config.yaml
n_head: 2
qk_norm: false
tie_embeddings: false
optimizer: "laprop"
beta2: 0.95
doc_mask: true
Each number is 128 + 24 x the weight over its row's rms, rounded and kept within 0 to 255. Layers, rows and columns count from 0. Numbers have three digits each. The size before them is the row's rms in percent of the matrix's.

# layer 4 MLP down (transposed), 704x256, rms 0.0438, rows 622-655, columns 128-191
101:092150138118140062094144148157132135125119105113142119120142154115097128136066136081100140134143123139107122164152067129132134168139156138123151103167102123117129178152110139157120119142081135
104:146121113113107119126086142113122150177118147160068145115133108184120134104114150120151118147131138127157167130130134068154119131113099125120145132124128151124165127129088131066161137134137142
097:170058178099146144135156133149134149126130147132114170139145115136107182155155087165155108153099181156141148139122116142115110092133147161130167119127127131149107124129166188180113140141142139
093:126090109119093166122110101113119102115116108156136142117143124138131110153099111141177139121112111154127152089112149152129132150095133108124090148144137180160104219116111163131141146102137131
094:117080134086125085128118093117146111127113128142049147085120170126133150123136120159159150179111180128136139163119137107146103123123143077108115157137118140111124145106157215153120155152103160
102:148117128145116119094133140149113128124091143144124163129154128131103129123119132162085077084129121137112133109112112111150144138088107101129128112142104143115088106143146120066147147110133095
098:097112100114148149079141105107139117126112146080130103151077093124086102140172169086143108101139131128159117122156087107133116115100130165137114135149154129115105158151107106194182133151086102
101:132132120169127109147160083142159152145129145118102085086093149129155115114142132146109102124133172121134189184152147136154090126087161143076121078086094116165144091086137103123147128108130126
103:106111101161151129131108125161126092115120115191124126119159119111135122137141164125137081131161089106139108119147082138105135148118110114110134131133168152121114117109096103101143134103181096
099:166110117068094130145092115147163140150110112124108141175097129123157139172125136134119122107125173105169137139176056132154130148132145129169118101121077090107135082095166154107101139108087090
099:126099096129086168110139093151129144133115091107118117125126088096099128125129143131122110094069139137106176110123132120131161114129122082146078133141110136143102154131137082100141130113151113
100:160148137089102124139141155099092124140160136145146177137089094149108162099129125152155118118156129128119114098116131108152077102150114118146091084128141175154098133125112128105116120149123124
096:129127135157102091106123145101115112113099117120110105116153101117126102118133179098141140132095144136121132157099152111098083120155118165161131154143112136133141095128133109082130108131114121
099:167148113120151137143111114137132102135157146119079135139100124174095109134159168128127142166126143187123119174099104148125089146107119135153143151155094101091136137140115131131102056140145204
102:122144164106117128114137069132083164135137122112115140110130091123141154143164134124109120169127126158090133086116099143154163123158101122169122150143124097115161135122103123100141154133142101
098:109106145131136126148130099142079114111134105133136081115112105101115103107082136102131052152177141126146090127080094140093115110150111106149083126088103079140112096124111114125102127122127139
106:158093127107083160147163087147096162157141126117092139157121101125113098111133151091090215161109111134120077124157144095139147140104094130097118102139150131166145153090101120136159108139144097
096:146132107167128114079134123154138147125146111150144075112099118162130103132061165111105113111140139155203129120097124169163170146070140156190138145123117080113133115120150148128154131109081097
106:132144111085113145135169142142086109101135148125120122107118126091108150133151116182123105123131098133142143120148104135171146129107110154134122126150090112157162178191168114114127123139129132
100:149091152116165130133149149113156080177168144157105130120116113107107126123103110120099129123161159116124115110152113124103078125157187122126115121126124091119142127096142126126071162091167122
091:159156094134150162161131135113102129129109137144131132090163126134134082106173123143093156128113131156118125126126108142110140102137126131108125110077135159111126088138155080117179126107148172
096:100109174120145117113101141191125104119133103134153114161144160153181161148118144113126158129138135106127118101147144136096167107143162121118121132160100153130126151127109132114121131123095118
102:108137137135121175152159139157166141133151118107145138193149138112119116113133148135086110084137099116138110101133126133117114119131143144126158133107095105102134137118084159065106162163115176
104:123151114095169101120126148107153123137105147103136135096086135114124135118135126076141138110129074146098115162136117144116156139097108132131135151140147156109122090138132085124107130088156115
102:124125129139135162136116107110107133139121117076127089161128132147187095157103132118091102124117125148149102135116164120151122129108121147130153125143101113147167155189120148108136123145169141
101:117119193169152153154137151111146145106128131089141157075130114108098119137130129129116153120072152164121147143136105164139105146155090101145120138108135191132133145173119105101143115146124131
104:150115140077114113122149072097158151115159167123127139093103117106118123151182160106117146117133102154115163114179154116120147113111091077116132129158115171144114110175152138110158130108132140
101:107125090123117123079082160118100149100134122099107089096147143124110169122120132132136119127122139119098116114120128088105164105106090109154119095135148120151127178107136148152122119173115120
100:141126142179171135147125163122175097141134138130123137120095083142112123140116090107107086094133119161160154132176139147129141126128091089118128107112142131108141123121091139108144118092110133
099:114132129086151167136177116093118116176120161128128155160141139127114144107107142096144127100122147118098125143135173150123120112083122097181094131117120132134087161128121129132144137141134138
106:135114143131157119096126133104155144130165117121103115103126120080097125104138137116122130123119141126150106154172125114101107144155142057100130100150110168147131146108160098149119128145154186
102:137166112119118129106121108131134125151123122151096091145111153127102100124124100145105106185154072143124157066114133143104127128142103153109163120117118124111142127152122128103123156144094121
087:136134135118089142121135153143118119170095139135137167114155106132164162116091115141152120094105178154118131116138147188164127132130126180162184135101133064170105166133142140148147095146154109
104:142143147142129147124134127123145133086128113104137141179122099108128081133174103129147167146130105157183159119137114151117149172093120130120065123162147147151077103100124161125136181138119139
# layer 4 MLP gate, 704x256, rms 0.0491, rows 623-655, columns 128-191
103:132132141167095156134123089138162107123147112111111089140064136135110153093156198178067137114093090117134133138135121148124120166144143167119115153153131090116137117124174161140132115123115152
088:170089150090200155147146091129124101158129110121173098129148167143105103139121105106138175150175120112120118144115103101093109103141113185133144108103150143145102141150125143137107139135101143
084:099137151096075110080176116127134094166089133107092121108116133151124101155125133120132143118092132163142135144152125151108109179136157099150089130136094124125141111100094117122154088163138113
091:106123049158144122102116137108165133104153142141058133146186135116132104120115140123141109167089092116157146131129152106135131172111093093135071140099157134128155136102142152103118146141095137
108:137124120145146184113060167109117116105116128168101153188129126131112127192108153127130110066139128186145120137094125107120121089130125118113112120097138129106115136116138125149089115160106158
089:091098143111089136112123122137119144113129140158105100091123124093166074137148145152118134149112140122142125110107116131179120146110173113143153126133154150120108127086160089127151111156137106
098:140156123168101182159144111074120113134123140136119130122106126157180150135115164134111154075114122132117151192097101112120118115120136116142139135163156175153069139094112074133103116120094109
108:133115098160143159168122127124167142149131122106092091142129110143095088121122096138160182107161122180117124101112120145109170115104126165131134141127130098126121095127160137090122121146119131
101:096104144150172141143133109114150121098113149131127136137138130118108124107137149125069126110120127118147135120175094163154097134141093122138089173155100122142104126088146106099139114141127083
103:159155099127147121155130144137161081121108068108084101138123104180102153160135142139157127117105125148131094122134163156136165159119116150115109144141131110131143102111148142164113097157097135
096:154094115111122130167136137143140117102157159113144114146125129175116150108095108114143116144160144140100122138080127117113128133110094146106118096116141123112121125176142081115137164110107116
087:113127070109138115108099131171140135122116121144111106146099135146114125126141118099110100135129131100143112070134091145090122164105112150096131135163116111112094107150120106102159107103141117
112:094106164111136133150133109128182166132090156098085088087117119126138084145138105151182155127150081109153141074092134131108125173131129146144132160123096128102139132129113129086117137127112122
108:140109139161120130153128096141157079150116144105121094132162151149189164121122177131096165082100112129162130108112165157101133135118112111131120134129142099094093128125135115157073148145123125
099:134096092186139142128114126115164103098120145108115130126109105173064084106138129158116142095127133160158107106130074152125169120187136115132094135075183125147122128073153152129102111138094145
104:136143097137111157107129125121180119100144133166096118107158106145137127133131145134144123151092151159165115153146150123122172134174160145138156086115154122132129140149151147113150152112105133
089:144118100130153110088150141096150094110114121140117133166166090134117145099142165097151126142123146121133068114112110163075111138114109130186152068134139093151080107125117125116137135156122126
107:145100138140154097091098142113134095123107101133138150155113119194126114140126137098149150155092196103081108120125126116127116135117132164099130091112161149104068099108103117127125122091139155
094:121138083111162145129078114107095124150120151107085114100114094118133128120102096133141163118113156126104104136150143165124101135133158105065104091142151089170107070104163128119173112130146127
084:168146138106168122168093130119141108115135094116118142148122144126103129130128165160076189126124100140119097138121097148142097130099089165163103085133145159126181112163133155151156084160157191
096:141088139099148146128137103126167109134157112101114124136125139157117157172104158127130143129128127144093117104115141141149131133080078144095106099087121129155156116127151135095149099111123145
099:118164125131157184162136124129111109170157138135106183140125125133098140105127131145148124147148167137131122130143085157132117119146145091155113082157151147147105071118164157124137119144154100
098:156148109164153133128110144098119083149114094126110105120112129150172149076113136138131132145173132091099127140128127096141072105148106158138137148162128129115146107134176176169070126128136119
094:135125097123122109114181144154173109090128126106082121140135122124085129088103139129153134148084143113112132148152150104084114135142145134135145088085133187124131097132146138135122140160133143
098:094102141143091112121141078076110122122141166091117166148144162144125087119093152131149151140093171129178127139116104096096160129137110117127162164120115099130124146086133141149138142165127128
109:155174144149081144147129116113105112122145118138114100145146135125103115135117178132128158122135122146173127098129098154150163170161115124062167137143127132144128096148148111154115133114115093
100:131149126094118104120120111097211111098105134135149133169137161139121109105114166114169128104111147151129075127123059110151158156148119091078149087115148108166089099123088116104114119116100151
102:146137124162149154134130104117134122133089126101102091146124074139105135134098138113176142116135128127186141142135111113101154145116142130084156124115166107172121122117132145120091109106111145
096:125075119133134178162119105115174169139112159101109083163131155160095133132107155137144120118111135123125145119126091131127123182099106108158144141121142138166133140113153091117144138154115107
108:113093162115101140094113086100123134114129107090104156156112086134130113128119141120091166118117112171119103152114068134104167111133099107093143109167160130175119113110130131120126180131074133
100:136127100108150127096155126139121111080165158128112134107141105131134126124128130102114145126087168125133093132159097093142166113130152109105128124124103114115140139128110146125099164113136119
081:109142111115145142094137125130136090132143173159158088118110116127164141140102141129106175128152104126136130110125150071145140103130126145087107141092121127159164126132192121150158178070105124
101:111144167144149099121132081125134100140113147146119139150082167162149093167128144133176142126140106086143105123109135161141120119115096145156103076118122093104128104133144119168154105151102109
# layer 4 MLP up, 704x256, rms 0.0443, rows 623-655, columns 128-191
104:097109096072115130143139078194116184118148091125154169136054115096155107115143162167112124132131105166124142125118105162155132105115130108117095094143112118182081131134143135126157146162114146
093:123102101141130114110114124167183128141168112144110104132171114151132157135155143117094126146149118142152126109127089157142124142132133172116103140114191129110137073100127112103108112127114115
095:119122125139142093076126146126120167108120105162128183129073081131110076168140145122142123130133113126124129087123143146096096106109143118119125133156122154148144156150125125137142185148192116
093:142145130172144112125149088124109113110129113171122094115177104133135134165156135119141099124146147127137094141070139155121122115113108093112103103076143122116161096157090113130110152101127160
103:114142130137118092141122146111166140122122177090132154155123106095146103162101121142116113117165145098126157151137161154117121107145144139148121102143096140088166119053140091119172121164118122
098:125137143137149109136132173130165125101164162146116137118123139157154174117089117129105105138185136067091100119123138077117152126100147105113163182138125115158162124136169122107093078123134107
103:160160126154102127105129153148133106080102100095106131107174157110152103118134113156142151107110179132099148114165157143162113118073136132137099118087169148129114142132077143127120160109108127
105:143090094101136103093147141155131150154127157165157094111118168146103110115093082157150101160135135158097143129150169126119065137139155163069116096107120159170103164075167136146118135115152145
098:179139156115151123139138149173149122145089144110112101075167117130109149137173128129092125154120129105147121100131161174125099147123154150128158117124131139147112119107105163148159093159151139
101:117196149079102123120145117113155121115167146144123103143105170152175128111154104149157155128129131153131101100139121124150149181104123083158115166133109169164129126148152084097127120159147132
098:130096106160109154127138124115110110086128130095105175113147138155149127156124142119175133145141173125126137134150143146155117141097074138141146137103146129115125122156166095122107123095169088
094:169152140117137205159166146120103115131084092127133137127131085140105085146152113140105143157113090136105130137104132126102095111140144158102144089099143106135089142131116161158107150128166162
103:112154138100164137139117093158109142115096115127114137133128120174123102114152126154117130128081113120131150157149131108097151114102128177134117136104103143124084137118130152097136133118076146
105:099111145113088113149127176079102105112145122114115106091177122140172138113118127162119161117088092159093125120113104170110142145131151142129148163186115114136139151122105110123154130124176125
092:115097115101157121110071121143103138129128101157124077132126146139158129104066127134141129100148109110128136128087114184085108127097140113114140126125081101104116120138074083121149122119162130
104:154134058143141130108113145151123152126154154118125097135118149123142160109139127126112131117140103119150151069121143160168112129113157123146147168151126100105133136163121109146105102079128123
088:100155096176109138126120067126103146108146160126120108127070143131137098118087116171131168099147155152119156141152132107157116108132139121099071167129118119098141117113158109103153133126157123
101:160121191117106163151090137146162093083112117133135129132122116142134136134137138130114114130087135155119108079103169127140096126122119136090126148143069106139142140136118155138119110084138148
094:133130116146106144136122124108138157135164115148111132173145141130137136165147152079148145114154141137167127121126112089120130142115142121166144155169166129113167111134087133136167087147121118
091:095112160132100138107123104162124074186125144104106142129130102100100147117109160122103137107141145132132159139140184177146143115126154110133093146147092161143120118115113113059106118106132117
095:180139111094148183117153155108129133130156137124124141094055110135083105145121145089128134129143111118131141153109111154162103129118117154125138132135204095134122148111144074122145143096112117
103:151150115094173151096146122130117146087130141151129146177144141140103156130133115143112106108110137123174104117134132129152080119118152106139156158106135150163162142173071101104139107092097147
102:156091109150111142151114135140095129078157145165105110159158137111155145107120127120130121129144175144122126139161164149111108126142131092141087158106102115122160127188091101120134091162174152
099:101178120173141141120094111093115093152097133163155181131140157132171076111117076137149143170165134180121121095093129094170115108133105114146159139094118129079127143142128136131148088147141139
102:157136113099115120138153098154123136156193135129071114106065130089159121141106105182116134119154131113163135144121143130122120171143145158097089105126082143122153091097124132074091143129158112
104:139154127139098163134084162130154129115188119127123187084136176130136079132086084126121151119124165113138077107148123139128151153102141153132125106156106116091144090101143116124123123100161101
102:157145116144161133125189121112082112153168142060131129134130129146103129161145120164149102109135175156112165133158152140119142124124150147093086133087124117092152148124126113101136147100139114
099:109103148103122133115147120115112153131115097119125115075132111158098130120118133166148127115123101112111127146104116149164135112145146088145143152144107116155157111093141145145079170081117147
100:100111122117154092145111149163184107156133136133125127133181118154127132166133165131162140129157173056146131104108152121123128117168113175140110126172119141120141097151132145118161139132122068
104:120110136137099141145076149135130121126152183109149174099144163142120135137170134063119127091148138078100183116113121115183158108119167158101121110143110145124123120146102100095147133138104160
101:138090149125128137127123085182142145118182129119128090143119062132134157144150122123092154139137141124101104127117135116110122109109111115145110104110132123127092151160142151136108180088078129
089:123130194135109081096145077128114107123121119110082117116113133120137172150170128111050119122120145155114144120143169117127108120103122110155121105121135152112154114126136123116100093111136110
103:139122137144104127162115149137121097102165145139118133124122150151138135120138085120143107131112136117139129103187109066139112128155109138128130091121108152112127172102147100119119135136129110